config.toml
n_layer = 8
d_model = 192
n_head = 6
n_kv_head = 6
head_dim = 32
d_mlp = 768
vocab_size = 2048
activation = "tanh_gelu"
norm = "layernorm"
norm_place = "pre"
norm_eps = 1e-06
positions = "learned"
qk_norm = false
attn_scale = 0.177
bias = "none"
tie_embeddings = false
parallel_block = false
init = "normal"
init_std_qkv = 0.0361
init_std_o = 0.00901
init_std_up = 0.0361
init_std_down = 0.00901
optimizer = "soap_variant"
lr = 0.00531
lr_mult_qkv = 0.7
lr_mult_o = 1.28
lr_mult_up = 1.35
beta1 = 0.95
beta2 = 0.95
lr_head = 0.00969
warmup_steps = 200
schedule = "cos"
final_lr_fraction = 0.1
batch_tokens = 65536
seq_len = 128
doc_mask = false
train_tokens = 154100000
steps = 2352
dataset = "wikipedia_en"
Each number is 128 + 24 x the weight over its row's rms, rounded and kept within 0 to 255. Layers, rows and columns count from 0. The size above them is the row's rms in percent of the matrix's.

# layer 2 MLP up, 768x192, rms 0.141, rows 189-206, columns 0-191
size [100  95 108  89 104 103  99 102 105 105 100 109 105 103  93 105 102 107]
[[153 170 131  42 127 149 123 133  99 121 142 141 161 141 163 135 117 158 127  93 135 156 120 115 105 117 150 108 135 158 152 144 153 125  75 163 128  94 146 105 175 112 113 116 125 124 130 109 131 132 108 136 112 112 134 131 149  72 144 130 132 133  95 172 124 130 141 155 121 129 181 135 143 162 141 112 143 124 131 120 134 130  97 107 132 102 138 153 134 151 115 154  92 147 120  81 126  72 136 143 151 122 110 105 165 148 144 133 105 147  92 147 133 137 147 166 118 115 143 134 112  98 140 164 167  80 150 114 135  87 140  99 110 142 146 113  88 122 101 170  93 115 125  72 118  94  65 157 126 120  92 101  93 140 113 126 146 129 116 135 164 132 110 104 118 111 154  99 151  80 127 127 133  95 137 103 156 123 104 105 147 151 139 108 146 160 162 119 112 144 123  93]
 [159 142 144 144 149 147 121 160 106 121 145 139 100 161 120 123 110  84  83 109 129 127 108 147 132 154 113 171 129 155 134 133 158 108 101 135 127  70 141 170 102 142 117 153 103 139 126 122 137 149 177 130 125 133 138 105 149 139 114 172 150 141 179  65 157 110 117 142 115 124 135 130  82 120 159 142 115 108 119 127 170 124 140 169 148 155 113  96 146 130 158 176 149 126 125  94  58 120  90 139 127 118  81 138 138  96  99 152 166 135 157 126 133 117 131 131  92 127 133 126 149 145 140 103 116 143  90 178  83  84 122 126 164 141 127 134 129 150 146 133 159 141 129 159 114  99 114 121 158 121 160 122 142 120 130  93  96  93 128 149 155 118 116 115 141 149 101 135 101 131  54 102 156 116 104 125 145 144 142 129 134 133 125 125 122 142 108 109 173  69 131 121]
 [ 77  79 151 102 136 143 184 107 141  74 140 125 126 100 110 134 136  96 145 149 154 127 161 108  99 152 130 120 123  90 146 136 161 134 153  64 137 128 124  64 143 150 137 174 108 140 109 131 117 154 117 130 122 112 148 136 125 119 131 124 120 117 130 122 117 130  92 136 137 115  88 122  90 162 144 150  99 139 155 131 148  98 164 154  97 102 154 122 124 125 147 155 132 122 125 101 115 101  90  83 143 101 153 140 107 180 163 146 122 168 126 102 132 107 127 153 119 151 130 145 128  72 170 129 107 158  91 133 142 100 123 115 126 163 108 133  95 103 152 137 122 117  97  99 135  92 100 109 154 123  83 115 141 164 157 109 108 101 124 101 120 122 162 127 109 158 107 142 139 149 139 124 181 115 157 149  90 170 122  86 115  98 126 113 112 151 156 156 128 130 132 123]
 [128 137 115 134 109 117 130 176 109 130 131 163  76 101 142 145 125 121  70 121 123 110 106 136 146 100 106 178 101 138 135 150 128 143 159 141 158 150 163 148  99 148 181 129 159 139 158 164 118 156 112 129 133 155 161 163 152 129 161 136 105 138 116 189 105 165 102 115 110  94 120 126 151 136 121  91 111 145 105 127 146 143 143 139 111 116 127  93 109 130 129 133 139 146 152 142  98 144 149 154 116 114 130 105 146 113 131 113 125 159 142 106 110 176 129 150 141 129 129 135 130 146 103 156 141 139 129 109 101 130 140  92 122 139 137 147 114 139 116 151 139 169 171  92 121 130 136  96 145 123 127 122 117 150  85 123 110 122 121  89 163 126 138  95 137 187 155 112  53 123 126  61 103 132 141  79 136  90 144 165  84 151 143  70 132 101 136  95 121 105 118 110]
 [140 133 105 127 131 144 125  96 161 142 162 139 154 148 119 140 141 104 109 161 139 133 102  72 114 140 128 123 135 167 140 158 170 110 128  77 133 142  77 130 135 152 111 134 109 123  73 166 118 127 137 142  98 148 123 133 114 101 155 115 112 125 133 163 132 116 156  96 114 121 112 149 141 139 120 102 148 166 151 162 149 108 103 114 138 136 148 117 115 125 144 122 166 124 134 129 116 167 122  96 102 155 119 120 164  99 165 150 130 120 186 153 140 133 137 116 113 107 102 117 168 152 144 103 147 103 207  93  70 127 110 119 144 158 115 138  98 117 102 154 145  89 132 100 106  90 113  91 125 110 119 129 116 131 113  93 126 125 128 147 119 157 169 129 103 116 145  72 123 139  74 168 173 190 117 145 157 132 132 122 159 126 123 137 147 168 144 114 131 104 126 152]
 [137 116 107 133 115 121 142 156 122 107  98 112 130 153 151 144 166 134 129 137  90 111 119 178 145 130 152 157 134 118 135 144 166 152 109 119 152 136 143 152 124 146 118 105  83 164 130 126 135 113 123 141 111 161 102  94 161 154 166 141 120 161 155 121 158 114 141 149 142 137 135 118 141 159 100  60 122 111 154 155 144 104 161 115 167 120 175 117 146 126  97 123 114 121  97 103 104 118 127 112 109 182 158 123 124 138 170 114 126 106 166 144 112 141 139 179 139 128 141 139 122 108 120  96 130 139 120 138 152 179 120 109 122 144 106 121 128 123 138 112 146 143 180  91  64 127 131 136 159 191  93 129 112 167 156 126 124 160 155 109 111  92  99 147 148 179 128 132 184 161 120  76 132 122 105 100 117 106 126 131 149 154 149 115 108 163 147  85 146 109 130 106]
 [117 133 150 124 152 121 140 125 172  69 174 141 111 163 147 111 116 100 140 144 168 112  99 120 146 115 170 159 132  91 128 114 171 115 189 118  67 106 129 115  94 104 118  81 114 161 140 110 139 135 117 172 111 137 172 116 103 152 144 184 124  98 106 131 126 108 154 119 106 144 151 138 163 131 144 152 124  98 116 146 133 165 119 159 138 124 101 119 149 113 132 157 133 121 113 140 143 103  94 155  65 170  97 125 132 155 155 133  96 141 109 137 121  96 141 164 140 114 120 111 157 116  80 149 146  91 119 147 132 126 103 109  86 155 166 130 117 104 131 151 135 143 129 126 133 149 107 124 151 129 100 101 104 100 111 123 115 141 110  43 127 125 120 157  90 133 129  85 113 117 130 162 142 122 120 106  99 145 145 124  95 143 117 129 116 152 114 149 115 157 125 141]
 [161 112 138 151 152 112 155  90 132  86 170 143 156 173 125  65 158 151 106 145  64 117 112 156 110 116 130 138 121 106 141 149 159 135 136 125 158 166 116 112 116 159 103 121 115 128 104 107  88  98 110 124 140 144 168 126 119 160 134 129 119 120 132 143 114 112 138 113  99 153 120 165 161 150 135 120 103 135 114  86 139 110 106 139 101 146 115 102 129 123 125 137 122 130 120 152 135 148 110 124 119 157 100 120 125 144 101 154 133 123 162 119 143 163 124  81 106 157 130 164 111 117 152 105 155 101 171 130 120 141 120 132  87 145 104 141  98 146 122 149 132  97 138  71 153 147 146 113 128 127 141 144  99 133 150 147 140  62 121 147 121 102 132 128 109  96  86 119  93 126 104 177 135 101 149 142 130 103 105  81 163 107 111 160 202 100  89  91 105 149 143 154]
 [146 137 143  98 169 119 139 148 142 125 124  80 175 130 152 131  98 120  99  97 148 147  88 130 124 141 139  99 161 121 113 164 105 117  77 116 121 121  56 131 120 132  70 126 107 102 157 105 166 148 133 114 151 107 125 149 172 151 156 148 163 114 122 117  86 132 176 123 128 164 147 156 115 120 121 139 115 144 137 120 139 146 101 155 120 116 157 134 128 109 126 124 173 128 126 126 162 118 106 172 110 146  96 136 139 151 147 151 150 160 129 159 144 156 158 182 112 105 143 130 134 113 121 116 116 181 122 127 129 130 142  97 153 140 166 107 107 124 104  87 117 126  99 135 115 133 128 124 171 104 143 115 164 165  98  94 135 101 141 102 126 124 106 145 143 118 139 113 181 138 132 128 112 138  87 129 125 120 149 135 119  80  79  96 105 127  49 101 141 140 136 121]
 [127 119 130  86 154 152 141 160 127 122 167 142 138 118 125 125 125 156  97 120 132  91 103  91 173 109 172 146 150 146 144 151 139  99 146 141 118 154 140  89 166 183 142 138 163 144 112 129 161 144 131 111 144 113 129 147 133 143 156 103 175 111 173 125 125  90 121 129 117 153 135 195 135 122 104 142 130 152  84 135 149 155 164 128 107 189 135 119  95 164  95 185 130 129 124 142 149 150 115 123 133 150 135 102 118 136 107 149 151  96 110 113 130 142 145 139 151 141 161 150 155  94 127 140 102 128 139 168 129 141  84 153  81  87 140 113  98 123 150 112 141 132  91 174 161 135 157 135 110 117 121 134  88  79 121  91 123 138 123 122 129 119 106 127 125  35 136 112 105 119 119 135 128 140 121  97 123 131 112 102 138 128  96 139 143 158 134 125 123 110 114  93]
 [122 154 114 135 132 182 136 101 103 168 103 125 131 116 103 122 153  92 131 164 106 132 108 155 133 130 153 133 122 108 123  69 150 157 171 138 133 147 100  84 116 143 117  88  99 121  90 117 134 153  91 121 122  67 130 126 122  91 127 140 140 105 108  88 136 107 122 128 167 139 120 144 155 148 101  85 161 129 117 137 113 152 164 141 120 147 123 100 109 182  92 121 135 133  97 112 128 124  81 127 122 123 149 134 139 139 180 148 182 181 142  99 151 112 134 145 131 127 130 161 142 154 164 144 144 141 136 166 165 147 160 140  91 167 128 140 151 111 120 143 117 113 160  87 119 146  89 118 142 117 142 123 118 131 143 108 135 161 148 126 156 119 147  82 122 146  59 129 103 124 155 159 135 128 140 102 108  69 163 136 112 137 107 125 100 106 122 129 134 154 123 160]
 [ 65 131 154 130 134 123 151 114 170 128 125 146 135 183 153 121 130 121 166 141 100 142  77 111 151 129 132 104 129 117 162 148 131 117 130 184 113 139 123 141 137 105 141 113  77 109 145 185 144 122 156 152 142 122 122 138 118 165 149 164 141 128 134  82  98 107  93 167 110 162 150 100 108  84  99 152 138 102  91 145 146 169 116 132  91 147 123 108 148 115  96 140 137 151 121 110 107 150 164 138 141 153 140 162 148 108 105 139 155 120 109 126 131  83 123 187 155 155 136 149 140 123 138 116 140 170 132 112 118 147 120 132 129 124 123 128 138 106  81 154 131 168 107 178 160 114 112 107  98 148 144 135  79 149 160 102 117 122 151 148 164 102 102 154 131 126 127 136 121  98 118 102 127 119 127  82 126 116  97 137  77 171 126 131 115 107  87 159 130 142 117 111]
 [206 112 134  99 104 141 101 170 123 122 117 157 121 162 118 143  90  89 109 138 148 122 155 118 135 139 159 109 124 115 133 156 158 116 119 123  83 118  89 127 128 138 153 154 114 129 122 147 134 102 106 150 165 117 180 133 145  69 147 145 145 124 125 158 132 164 117 125 112 108  97 138 110 144 119 168 111 109 127  93 144 169 165 139 122 174 146 156 175 126  97 132 127 163 118  94 194 117 140 121 115  94 186 154  82 100 139 130 114 116 148 102 167 158  95  76 122  87 154 131 111 152 135 123 125 104 170 160 143 144 100  84 124 124 122  78 145 109 134 162 135 135 110 125 158 133 135 127  88 147 169 113 128 113 155 132 143 129  98 120 138 169 116 119 134 135 147 119  96 121  85 125 109 126 138 137 149 134 129 108 123  97 121 152 130 123 138 116 100 123 144 105]
 [ 89 125 110 158 131 120 153 151 152 122 122 177  76 112 158 164  94  87  98 131 157 121 133 113 120 166 151 141  76 148 171 130 135 123 106 159 123 137 143 162 160 110 155  94  87 123 128 126 150 114 124 113 125  91 149 120 150 113 124 161 124 112 104  92 124 145 165 162 137 112  96 146 114 110 171 136 141 133 126 115 157 129  82 105  81  98 166 133 125 127 145 142 133 135 146 130 115 143 141 164 116 141 101  89 163 109 138 102 109 116 142 155 131 137  94 114 129  80 151 124 153 149 104 110 119 179  84 144 120 167  78 158 105 152 141 105 134 174 125 115 105 106 142 178 125 102 112 119 136 123 117 102 135 136 103  79 150 123 120 114  89 105 159 127 171 160 125 129 120 166 147 127 123 109 130 145 143 156 171 131 110  90 117 125 114  92 107 122 173 131 115 147]
 [121 138 117 103 160 145 124 110 189 111 122  99 138 136 158  95  54 190 165  88 136 128 142 129 114 165 111 150 166 138 165 118 142 137 139 173 109 126 132 120 187 112  83  92 157 110 149 114 135 154 135 121 125 142 119 130  91 113 179  87 136 123 126 116 128 158 125 139  99 146  78 126 127 144  87 160  75 125 136  73 140 111 133 120 135 135 142 113 134 115 121 104 109 137 118 143 159 114 140 102 102  97 135  92 120 110 151  74 139 131 133 112 109 158 119 147  99 143 133 145 106 155 117 120 157 101 112 140 126 102 137 108 157 167  90 166 115 109  97 132 110 109 133 143 107 148 148 130 145 130 150 111 144 133 117 138 118 128 142 170 108  84 124 101 105 102 111 143 164 171 128 119 129  97 150 119 151 151 134 131 100 135 156 138 153  75 152 138 153 143 134  98]
 [103 115 137 156 130 148  99 120 143 165 116 107 126 123 159 110  99 156 146 122 108  80 133  88 139 126 113 102 138 137 167 150 145 147 141 132 106 150 147 116 120 138 121 128 122 152 108 113 134 142 110 167 111 119 100 114 132 128  73 128 128 117 127 128 136 129 134 132 110 125 165 146 136 136 140 169 192 122 138  98 133  87 169 136 156  55 151 126 162 136  58 129 125 143 138 145 160 144  86 120 140 141 166 100 114 120 139  81 100 137 101 152  63  99 137 126 167 106 148 139 115  93 185 113 172 155 142 106 106 129  90 144 106 153 155 145 143 106 120 104 112 136 135 194  92 134 147 136 131 186 128 153 146 132  78 126 100 113 128 178 138 108 165 100 115 144 141  93 107 145 147 127 131 108 124 147 118 136 121 126 143 130 148 121 116 120 139 139 159 134 147 139]
 [138 165 136 118 129 127 154 148 144 133 142 126 125 107 111  96 109 120 138 115  93  92 174  88 116 162 113 106 106 137 152 116 173 100 144 143 134 166 119 137 146 151 129 135 171 128 114 125 140 162 147 127 140 141  93 138 140 127 138 123 147 101  82 182 116 151 118 120 141 119 152 119 109 138 144 153 119 131  99 163 125 132 181 109 133 155 121 125  91 127 131 116 159 109 114  74 128 159 142 149 151 124 114 140  80 119 123 167  78 136 107  73 117 123 130 139  90 132 115 118 117 135 145 113 119  86 122 108 143 119  75 131 109 125 155 108 183 138 122 127 186 107 138 125 136 107 102 164 146 128 164  99 150 126 131 130 126 133 161  74 130 128 111  95 154 145 132 155 151 157  95  77 120 145 167 102 130 118  99  76  70  99  97 146 121 126 124  93 100 114 170 137]
 [188 129 154 109  89 107 115 135 150 130 118 109 135 146 140  97 138 110  56 123 109  98 138 178 149 109 124 126 146 152  76 107 109 156 161 136 160 116 127  94 112 140 143 105  89 136 118 123 127 126  86 103 145 108 187 151 135 169  91 105  84 125 107 146  70 119 113 143 128 144 168 128 157 168  88 104 167 100 141 112 114 134 102 120 175 138 137 117  94 133 127 156 110 150 188 134 177 145 130  88 138 133 110 113 126 165 143  96 109 136 139 126 125 128 100 105 145 126 136 141 134 143  88 164 123 123 111 130 137 141 161 118 136 141 138 136 108 129 137 171 129 123 163 123 124 134 125  91 101 142 104 138 125 126 178 115 175 157 126 136 105 108 117 101  83 122 145 165 138 167 127 102 146 158 125 121 121 102  91 146  98 121 157 135 153 125 137 142  98 118 145 133]]
# layer 2 MLP down (transposed), 768x192, rms 0.101, rows 189-206, columns 0-191
size [ 94  90 105  95  97 101 108  95 103  96  98 112 110 109 107 101 104 101]
[[144 164 113 105 145 128 143 139 112 136 118 125 146 138 122 133 122 120 115  93 113 158 148 138 183 137 113 154 119 145 146 147 114 130 104 160 146 155 151 164 145 114  87 159 120 171 149 109 123 126 115 126 116 138 100 105 134 114 124 141  70 120 105 113 141 107 149 113 115 164 121  98 132 138  89 152 146 143 111  98 120 143 120 166 143 117 148 136 116 160 162 110 111 109 145  72 160 115 153 141 103 132 135 108 169  99 154 114 161 155  71 143 169 143 134 146 104 127 147 113 150 114  99 111 115 119 114 127 131 179  87 190 148  88 137 134  76  94 181 105 117 139 143  72 177 134 109 205 116 106 120 114 135 132 114 134 141 151 130 153 133 131 161 150 163 122 137 115 103 134 121 117 123 135  90 168  87 102 128 132  91  97 125 158 147 132 139 165 112 135 116 135]
 [107 136 132 122 168  72  94 140 110 145  97  99 127 145 123 162  72 151 143 104 134 116 128 151 127 126 119 155 113 111 139  89 130  74 129 150 134 156 160 119 135 136 175 132  94 145  88 147 110 146 129 134 145  67 115 134 130 110 121 111 146 134 136 125 134 110 149 111 102 115 127 152 177 165 110 139 111 100 156 108 107 173 130 155 121 158 104 147  93 143 149 139 147 160 179 111 143 133 108 125 154 123 167 118  97 134 137 136  90 103 163 128 122 125 147  78 148 113 142 142  93 133 131 116 104 135 155  88 106 130  94 122 124 139 118 129 118 156 107 108  91  94  98 114 133 121 100 144 153 141 117 127 117 102 114  96 140 156 101 122  72 124 150 155  88  96 100 177 180  87 122 132 181 137  95 138 118 102 102 160 129 130 124 112  86 126 140 129 131 167 104 152]
 [154 108  86 144  98  68  78 127  35 149 161  86 141 109 155 111 133 111 142 123 134 153 116 131 132  61 146 153 107 131 124 116 110 125 114 157 134  94 158 146 112 106 113  73 111 131 125 131 109 154 159 169 111 143 138 102  85 141 138 117 116  98 116 113 142 133 113 114 173 163 139 113 143 127 155 105 126 149 145 100 107 137 132 114 173  75 120 136 120 140 155 127 146 106 105 158  98 101 157 113 107 108 136 116 143 129 119  90 144 131 101 133 127 118 121 110  96  98 140 129 140  92 134 120  86 114 116 167  94 136 114 134 147 136 114 129 165 145 111 110 136 103 136 167 140 151 118 102 141 148 131 149 138  99 142 102 172 126 148 108 115 155 117 165 118 117 131 140 124 119  95 113 176 138 110 133 128 107 120  97  75 132  84 151 122 124 124 178 152 124  97  94]
 [189 139 128 138 138 162 135 131 151 128 112 165 122 108 130  87 158 111 113 127 138  64 159 104 146  75 110 164 114 142 103 134 119 156 140 145 141 132 106 138  74 114 138 133  99 146 144 110 100  90 146 124 106 128 128 125 108 151  94  97 147 139 135  92  98 141 128 132 142 138 135 100 113 150 141 124 108 169  92 132 142 114 113  80 106 127 156  88 171 133 137 158 136 109 144 139 132 133 109 125 154 131 139 176 130 108 125 135 130  75 119 149 173 100 112 115 116 109 122 145 125 114 114 132 130 173 141 126 154  94 105 137 125 131 101 116  74 131 132  95 132 103 116 123 113 175 103 172 155 140  98 141 140 155  95 127 109 126 125 113 122 174 164 150 126 165  87 157 139 161 112 123 143 152 104 128 152  84 109 174  98 156  60 126 161 148 132 113 148 128 160 146]
 [115 172 117 157 124 127 130 103 103  94  87 125 102  91 131  65 124 149 155 132 120 116 102 117 119 135 125 146 152 149 154 113 162  80 125 158 142 131  86 125 150 105 173 117  95 158 153 153  80 102 105 175 158 120 147  99 171 126 118 152 143 147 130 122 170 111  90 111 124 141  92 153 114 134 114 135 104 137 121 124 155  90 103 138  97 173 100  99 161 158 106 137 164 165 182 105  94 135 163 119 166 139  91 138 126 112 117 112 153 148 136 142 139 144 115 149 162 152 137 141 143  77 135  99  92 153 119 113 148 156 101 137 126 146 137 115 107 111 151 120 118 125 146 149 160 109 120 106 140  92 138 111 110 169 151 159 105 119 137 149 115 129 166 159 137 107  88 133 112 149 114 110 152 125 156 100 147  98 117 118 121 125 121 128 151 131 104  74 107 141 116 171]
 [134 127 157 152 121 124 156 138 136 105 157 140 102  75 138 143 127 114 146 183 137 137 132  94 161 122 135 136 118  93 130 113 143 101 174 163 127 148  71 142 153 108 153 152 141 159 117 119 142 162 102 138 116  85 121 143  86  91 120  98 124 124 118 113 161 103 121 124 154 128 167 127 146  75 119 138 140 148 125 123 136 145 134 140 122 122 142 121 108 161 119 158 172 178 158 151 134 110 119 151 147 125 126 151 173 155 103 131  64 117 187 118 149 107 120 113 127 148 152  90 156  99 127 147  81 103 157  83 102 133 149 166 108  88 126 136 112 135 154 135  93 109 102 139 127 102 159 146 156 119 121  92 108 128 153 133 140  72  87 130 122 122 157 179 121 148 142 121 118  97 101 159 138 110 100 138 112 169 129 129 131 132 110 138 102  89 153 139 119 119 160 133]
 [117 138 145 147 163 135 128 150 111 129  83 109 122 144 122 124 142 124 114 109  81 174 139 125 152 157  88  71  72 110 120 128 135 133 116 130 165 105 131 128 161 129 135 100 108  92 113 111 141  77 118 123 147 117 123 140 136  81  72 135 183 120 143 138 145 101 157 143 131 154 140 128 149 128 120 140 140 102 108 142 151 144 163 137 150  95 121 131 159 109 176 137 146  76 140 146 107 142 134 136 151 138 145 114 112 150 135 153 143 124 109 126 131  91 113 145 173 124 153 126 100 136 145 130 161 149 105 119  88  88 175 119 155 207  97 128 135 112 125  86 166 124 133 170 142  93 138 123 108  84 141 142 113 138 110 125 125 137 136 147 109  61 103 175 131 118 119 126 123 107 177 142 132 142  74 144 175 154 115 126 131 120 134  99 129 111 118 127 129 141 120 104]
 [159 168 115  95 161 139 153 129 117 167 105 138 107 132 127 146  99 137 125 122 154 137 107 125 101  89 134 111 111  73 152 113 148 124  83 112 102 146 138 142 122 101 143 105 170 115 113 118  98 118 119 112 102  93  93 125 139  77 121 134 110 108 140 116 145 173 124 130 133 121 153 146  76 115 125 116 111 174  70  77  80 113 156  81 118 130 131 167  95 124  92 107 119  84 141  78 153 141 116 169 128 120 172 127 117 156 123 131 146  84 149 113 108 154 177 136 148 124  87 149 145  94 115 178 139 126 112 135 108 125 118 140 148 122 174 118 113 143 140 124 162 172 148 128 121 101 155 132 160 108 140 106 127 122 144 110 113 139 106 106 128  89  90 139  82 114  96 142 137  92 104 125 111 124 134 129 116 108 143 141  97 124 145 168 104 144 119 130 147 161 123 112]
 [113 140 134 168 139 135 108 142 134 163 131 120 159 164 100 151 143 167 146 163 109 125 135 169 134 122 140 170 109 122 119 145  91 124 141 159 134 144 123 127 144 133 120 131 165 130  98 120  91 150 119 135 171 116  71 161 132 116 131 158 112 175 127 130 123 119 124 117 130 134 146 110  69 125 127  90 147 106  92 125 150 112  98 109 108 104 131 144 104 161  84 200 140  97 102  86 114  97 131 132 114 153 115 130 153 106 147 149 108 134  97  85 123  95 132 113 137 118 133 150 132 156  93 147 131 136 155 133 117 143 157 168 152  92 119  84 126 147 124 145 136  89 125 144 156 152 165 136 111 147 134 152 169 157 162 104 166 123  76 102 128 123  87  45  99 113 138 114 130 101 111 121 119 131 152 106 153 165  99 109 130 130 107 119 122 146 137 150 113 118 145  90]
 [ 99 104 152  99 138 110 129  76 153 111 128 173 107 149 132 120 108 126 144 113 112 133  94 117 126 149 153 115  96 124 144 120 137 116 129 144 135  89 107 167 136 138 100 146 123 126 122 133 120 123 115 127  99 194 132 103 173  97 137 107 120 174 135 141 105 151 128 104  97 131 153 145 127 182  69 157 136 138 115 137 146 147  71 143 148 148 119 111 118 122 111  71 101 128 139 135 145 114 149 104 143 142 108 153 159  78 146 141 107 165 144 138 115 150 126 137 126 142 141 147 114 120 139  81 113 106 160 176 115 143 132 119 149 168 151 171 107 136  91 127 128  95 126 132 158 155 181 153 135 139 111 129  97 117 124  97 113 113  87  96 116  81 144 137 127 133 147 151 180 106 134 111 103 137 121 152 151 103 193 153 115 127 141 140 131 133 142 125 100 160  99 187]
 [115 131  98 132 145 111 142 108 116 117 123 133 131 122 123 100 133 138 139 165 117 112  96 110 116 163 105 153 108  98 162 143 137  87 140 142 128  92 153 139 104 128 176 137 113 112 120 147 130  93 100 138 101 159 137 156 101  82  88 120  87  89 112 104  59 131 138  70 119  90 126 107 115 130 139 120 158 111 142 162 123 114 102 130 130 106 120 140 105 120 140 103 168 143 158 127 138 134 159 136 152 119 151  93 150 107 131 118 133 118 112  94 170 136 142  86 138 128 131 116 136 123  78 126 121 105 158  96  77 137 115 137 151 108  84 131  77 146 121 102 114 111 144 124 154 100 175 122 122 136 122 122  73 126 115 127 102 131  98 149  84 175 113 134 138 128 164 156 131 140 139 133  97 110 132 148 218 138  93 128 141  85 153 141 107  99 148 144 147 135 108 130]
 [113 107 170 105 147 119 157 136 125 157 122 108  87 155 181 105  82 117 125 131 106 137 103 143 123 174 124 134 148 147  93 155 151  85  88 150 131 136 108 138 162 113 103 100 116 137 100 131 107 150 101 120 138 132 161 106 153 175 132  87 119  99 137 138 138 134 117  92 184 143 123 128 102 153 101 115 133 134 156 134 143 127 135 113 134 127 138 111 104 101 184 107 149 123 108 125 146 108 112 172  63  98 123 108 121 147 162 141 111 133  96 110 125 108 151  77 118 135 144 125 158 121 135 105 131 130 114  92 145 165 111 106 110 141 127 141 137 118 111  79 158  83 120 162 128  61 149 139 113 155 129 120 134 104 183 137 153 163 136 113 156 134  96 142 124 156 196 139 100 131 109 139 166 128 115 131 119 113 151 136 129  83 105 132 123 136 106  91 144 136 147 104]
 [100 147 101 121  87 160  82 148 125 125 135 106 100 102  86 104 135 101 125 121 155 110 130  91 140 150  86 114 145 152 158 123 129 116 107 113  97 161 117 124 140  94  92 129 114 123 157 137 127  88 116 128 122 182 120 131 120 131 110 128 141  84 149 116 161  95 143 121 108 115 123 111 157 163 109 135 119 153 136 128 128 146 122  87 159 108 110  98 133 144 108 111 129 117 157 101 136 187 112 103 104  96 121 127 165 124 128 124 128  96 125 104 151 136 145 136 100 108 114  41 152 122 100 132 125 140 131 108 123  93 167  84 147 138 168 160 127 112 154 123 162 135  93 176 147 141  80 107 186 134 130 150 145 139 157 111 140 130 131 120 161 136 155 160 140 134  97 112 148 118  95 121 126  86 160 125 128 151 118 161  88 116 175 126 102 101 123 134 174 166 136 111]
 [135 101 149 148  95 123 152 121  80 105 149  85 135  92 142 114 135 142 158 120 136 115 115 107 145 150 132 118 126 150 121 129 143 154 117 148 100 112 123 137 124 112 196 131 127 118 133 158 127 108  98  52  76 162 118 122 115 214 160 143 151 152 190 106 124 124 119 113 144 125 116 131 134 151 116 130 131 122 109 142 142 147 106  86 138 106  92 123 122 126 134 168 128 121 115 146 126 128 131 138 133 123 102  63 117 115 118 143 110  89 112 134 140 164  81 142 146 177 143 136 188 111 153  86 103 150 151 120 145 116 109 116 121 124 154 116 178 137 139 124 148 126 150 148 151 145  86 114  96 132 118 124 123 141 112 176  81 136 131 137 169 134  87 157  88 142 133  89 131 111 113 150 129 142 166 136 134 129 119 146 158 141 133 129 141 135  82 152 117 165 135 142]
 [128 147 155 113 122 113 131 127 124 125 123 103 108 144 134 152 150 123 116 140  74 147 139 126 140 131 111 140 109 113 169 149 133  71  91 130 116 138 116 108 116 157 117 101 144 166 160 153 136 146 140 118 146 108 134 127 114  98 149 124 195  93 154  97 129 142 100 146 112 103 105 136  72  97 129  95 129 131  79 183  91 145 100 141 161 121  87 124 151 101 128 126 141 105 138 101 151 138 123 141  97 132 133 161 124 152 139  95 123  87 136  95 127 121 154 138 120 145 132 107 103  61 129 105 148 148 122 104 142 115 146 121 119  96 119 112 121 123 124 149 113 147  93 170 157  90 130 185 132 163 105  94 117 154 150 147 136 137 115 145 129 145 107 142 185 158 123 161 151 141 165 160 135 113 101 156 128 135 152 121 154  83  95  96 126  76 101 115 154  86 109 104]
 [131 124 137 115 134 127  90 106  80 156 168  86  70 121 122 136 145 143 135 154 110 144 120 135 116 138 126 113 123 132 148 126 140 156 162 114 125 121 191 129  96  95 114 133 120 136 113 110 139 103  76  95 152 100 145 137 153 126 101  93  82 128 124 140 122 146  93  76 155 120 112 100 107 173 114 128 117 164  83 121 114 150 140  88 117 136 125 104 131 166 131 127 126 166 138 142  69 141 171  91 100  94 153 167 105 170 121 159 147  98 149 130 119 132 112 160 127 113 140 150  86 125 144 138 157  94 152 149 134 166 174 106 148 110 154 118 128 114 136 128 148 121 130 118 120  91 121 101 182 118 149 119 138 137 116 116 104 143  90 102 152  82 109 111 113 134  70  89 161  91 117 171 127 153 140 102 145 126 116 130 155 132 131 123 156 118 153 114 135 137 137 140]
 [139 114 148 138 193 141 131 161 149 102 138 134 135 122 141 154 124 134 149 116 150 149 131 120 118 124 168 161 128 126  94 147 149 186 109 101  96 194 131 137  73 138 154 129 110 152 103 153 166 115  83 122 127 157 125 145 127 147 135 162 133 169 145 150 122  91 101 123 128  97 140 111 119 160 171 150 130 149  74 114 120 114 148 102 129 147 163 122  91 140 142 116  74 109 129 104 101 113 167 125 110 112 129 106 154 131 131 155 138 154 114  87 104 127 134 142 159 146 129 150 111 147 144 136 104  93 129 149 134 135 144 112 139 100 134  85 160 123  91 126  86 113 115 172 108 115 148 113 132 147 128 150 127 181 129 139 149 108 153  80  99 138 119 152  93 182 128 115 167  88 136 102 145 142 112  96 103 157  93 103 154 101  97  96 143 123 137 131 109 109 149 125]
 [154 155 137  99  82 164 164 139 127 106 108  63  94  90 129 143 125 139 129 125 128 194 119 153 156 131 111 137 155 160 158  87 156 138 157 119 136 126 171 128 131 131 126 143  72 141 132 139 148 155 110 124 128 159  80 164 114  67 124 189 102 152 170 137 113 125 103 147 122 154  94 118 121  92 149 129 149 112 108  95 134 108 104  95 171 106 130 134 170 152 119 131 145 157 151 101 115 160 151 128 115 154 130 131 140 142 117 128 169  93 158 157 110 172 130 146 128 179 120 140 147 152 102 112 108 132 131 128  93 150 147 123 101  94 114  89 127 113 152 137 121 118 137 120 105 148 123 121  87 136 112 104 150 145 122 164  93 120 126 103  98 110 147 131 132 137 136 119 117 120 134 101 169 111 109 145 115 112 140  96 142 127 114 131 142 123 143 153  88 133 155  70]]